Part of a small language model's weights: 3791 steps.
Each number is 500 + 50 x the weight over its row's rms, rounded and kept within 0 to 999. Layers, rows and columns count from 0. Numbers have three digits each. The size before them is the row's rms in percent of the matrix's.

# layer 5 MLP down (transposed), 512x128, rms 0.0801, rows 168-195, columns 64-95
098:541467504517447516554466485557438464430563529424475552475438530503503384382451584506553522521546
099:473431450577541534504502536474512520520511453475465553522569468471622518542465539515430511551606
104:495478398522509432454580544479459501462493454489565497480459477528485477482502446515496478514478
097:462477566553434549464508511566546541463470453490564455580479427490508566517473493503518484575414
100:546593478457550431508425537474466412476519542487459546479546474487540539481419548443385499427537
096:501513464524556372471444496592569474584438548438429457497559525492544509425473544575554443419422
096:578541485465465487518496498524508495569419465457548517552347524472561478539458453517521473619548
104:452549532500494525529433422549516503466472552520536431469473429538563527530490517453452471538457
096:470414423473532499512459531563518494491511573470419554539577519603558542465466506592481426458473
105:467503463463541427522417548516543534483560518516478570581517408463511418514403554530555526460492
096:414472476526560650521566580502482473465529567431576468517421522555492527536481487456501533559480
109:427473443553555572452464516490415442580557549591584548611570504479453543558486456472432529481513
100:567501471505408541616563376434492520576389466482549500554542524538502510503460443460509477480429
092:462435443610559584549494561491588518491488512421515472512523438493579584535445428482563521441438
096:516448466582519444600542513492412534431439498580414508527588565490424466441528394512515498454539
114:493562489425489558594494488547429414528445436498595470523454498454519536509599507393485429489485
099:481515536525527523533524480470492515508443404564517570534564536488536462553537538465519502513537
098:516398549497483614496503508454435554502450537578488491517582462471454563448553521453491485503499
097:546468547582577636529455544558553591555488478521574506538435447581419453453516500499539497493514
097:533545562554522554491511511434554507544398538479467551541451465547437505490479531527501521584567
100:493567466489515656542523524501507516509478487428533533489444563503482552482568577517501523499502
101:461444628508446493528507519533532561579519516450591535506515537537520525609527465530505506529422
100:474514517612474489465520504471589568486468453397427531577498463552561509544489484531484483476511
101:491564480527564539456496507588504381555494498442554448553502411446495449484585529484470569477453
101:460531473604474480494465518463505552497445472492539496467477511509507453530484446506515568523531
105:544582465532485540413476565485529524541491545535462491461474653485581548444423499446507464459436
089:447470497550430331370541479464484452505536516479493439511566520516593539447514598539513517471561
103:463387456397502495456600564568411476449441562493500478407503470522539493481547463468513620447565
# layer 5 MLP gate, 512x128, rms 0.0805, rows 169-196, columns 64-95
102:565545474472404516502506471528555449455474468527481539488478502420542631440540548453576498488645
103:503483518499521573454516562517511556589504461379500475417542467495617499452494478510430523509491
100:506429459528518514509473444517447575499441493526447470508519610469467488512550420472483557477523
100:464416494520458529509499543452506479468553408597494578468554536416515416527450589528545498447420
098:561472466508520492499445490465501524568439568555498357467562533494507427462497470474464550540496
100:483424528486477541572479531458464457601565488506452413618561444517646407411566401506509491549546
095:537533587525563520468387485512499425425491494579494525432459510498462467590535520422447455479515
096:551497560465501506578575483530459539417579429521491564488540549380464399469448442568601477491517
102:482500506576495600478600495462499472456449550540502498422520566572523626419536374544408544596571
098:434533509568490470493522540497557464380452546546524487462492520530589462482419471493559461469444
101:479488458487411579537438410501448518497556439483427536408561476450530413503486513525498463493483
100:493497535484566522574488543516522531448542524516459506482489433417628430553513529383484493611563
099:495536482553527445549530448546375514596486455458429490418479494446540502427516355462526522366470
094:465466515560505507488484425473602489511488482541536457474502581540438441455484530448524598440442
111:509492476533490464509566472409515521441491532450513514542512458436514501532445448528550458470556
095:636546603485453563422599508575531495573575561444519408571415449567473550479484541527447517567483
101:552486517526555524492503482555460495469489526539495459446602529491479543520495598462554619540541
095:542498486492520504458449446556564503437505539471451478514552488541477497448548547376499514525513
099:522557465482466467512489482474427556533489435329503535505437545513445518492434466447566422566552
105:476604450475483554501600606460500504453522519452499425474479497561516499584484488478578477527506
101:532543511534445505494448443532559387455441526473470506372548523541487397497510490385531496458487
098:468519570530497499514552489549481461527349449505437543546473435532458458618394466493550425513423
102:432587540501591502452514533566535478517543491550430401449520560563536414475514431458571592508491
095:547472546559443430595486451519534468547452429538489520438494475534590513524481479499492400529450
099:512495590536548563478457547532502505372474546489469503499535501533517479550521531480436483491508
089:490466434509529462457473475568525564621419498493474496475500527535551502480480453454512501558536
102:532454569549571523521554474621535476388488521508505550439544521504528432370495416506559500625490
097:537452496467500537555532621476538448478455455538433471454462526417526558420508506446553459409529
# layer 5 MLP up, 512x128, rms 0.0803, rows 169-195, columns 64-95
097:499433555541522463526588456547561521463540375603454512577516564417391482406498474495507535443515
101:482448486458473390493484476475451586582546518454433622483469549488524527605579536567483472494576
097:550482492467456509404424622532458418535455476547550469495448606479530403538573445552438474583507
104:583531550377529500519490530518541434596466561425484450397477490491421488472523523507495588539503
097:431499560426612586568484514482489464579506447468602453497482418468441509556554439429456497552550
103:531591451534500550431467470549436399564434445558520526482531584539527563519479533448489517377524
104:494476493522545476555533465402536404555523513511503470461540559583501440426448464483582499477537
099:549394496537492360505586460473438444501464543490449445479511460553580461586595493497523474572485
100:505472466508496452403490537546494518413556509520492468513566467457511478462478530481506444516594
092:472514527483467457566415522555486517525519447451564362432419442502543439439452472501593488551530
108:502498538521448522425537426403486528506532498455509506502481412580475485531500558596456480551512
100:570420551482391498459576406482614523524538506459550514540589544407551507577537452423468515512470
095:519479505475435505487452503467557521546590431467528471519465482435447452507465463495508528558455
096:444540557582513464435416491469488544507465552582486451495528499507509590514488521476500524454445
110:433555512512533482487481467447522441569534536547494437432552486461431485405560450509558610552491
099:462501468440477582595461467429503514518402452480525540519435512488380515536512503544490531518431
108:460470494498481524435570534472570542499395528422570508499518531455474430563463518523517497536515
097:480441478548516426521584488421480480381531472544490447516520392506508515526456487621559525464541
100:592411437506504548462465493533478467490563512473546431513483568440521526547551468471524592414424
098:563481468437463494453497435451572470518470509535476515513459471526514451520459485451533486600527
104:441509439576536490441527410535504495525444541539578460567458455413554506537471514506499502444444
101:474556589451527551537447364406510449560472462538423570488528471506583399553491533489466513474515
100:518479504500443488558442431430574534506440501558437538523548531617419555579504539543499504565548
099:438527504406412438478503495493514518568376495532507580400566554475499474539479514491485455548410
099:527448536440491605535469553460555551422590533373475465522430465452498520485536527517529500521502
092:573527525534494494428373515558431540478442478512513467500448473517526509522453433488595506495461
104:492474505506494539488581426579527476514441496540556481449445478517569541601438524583425476547533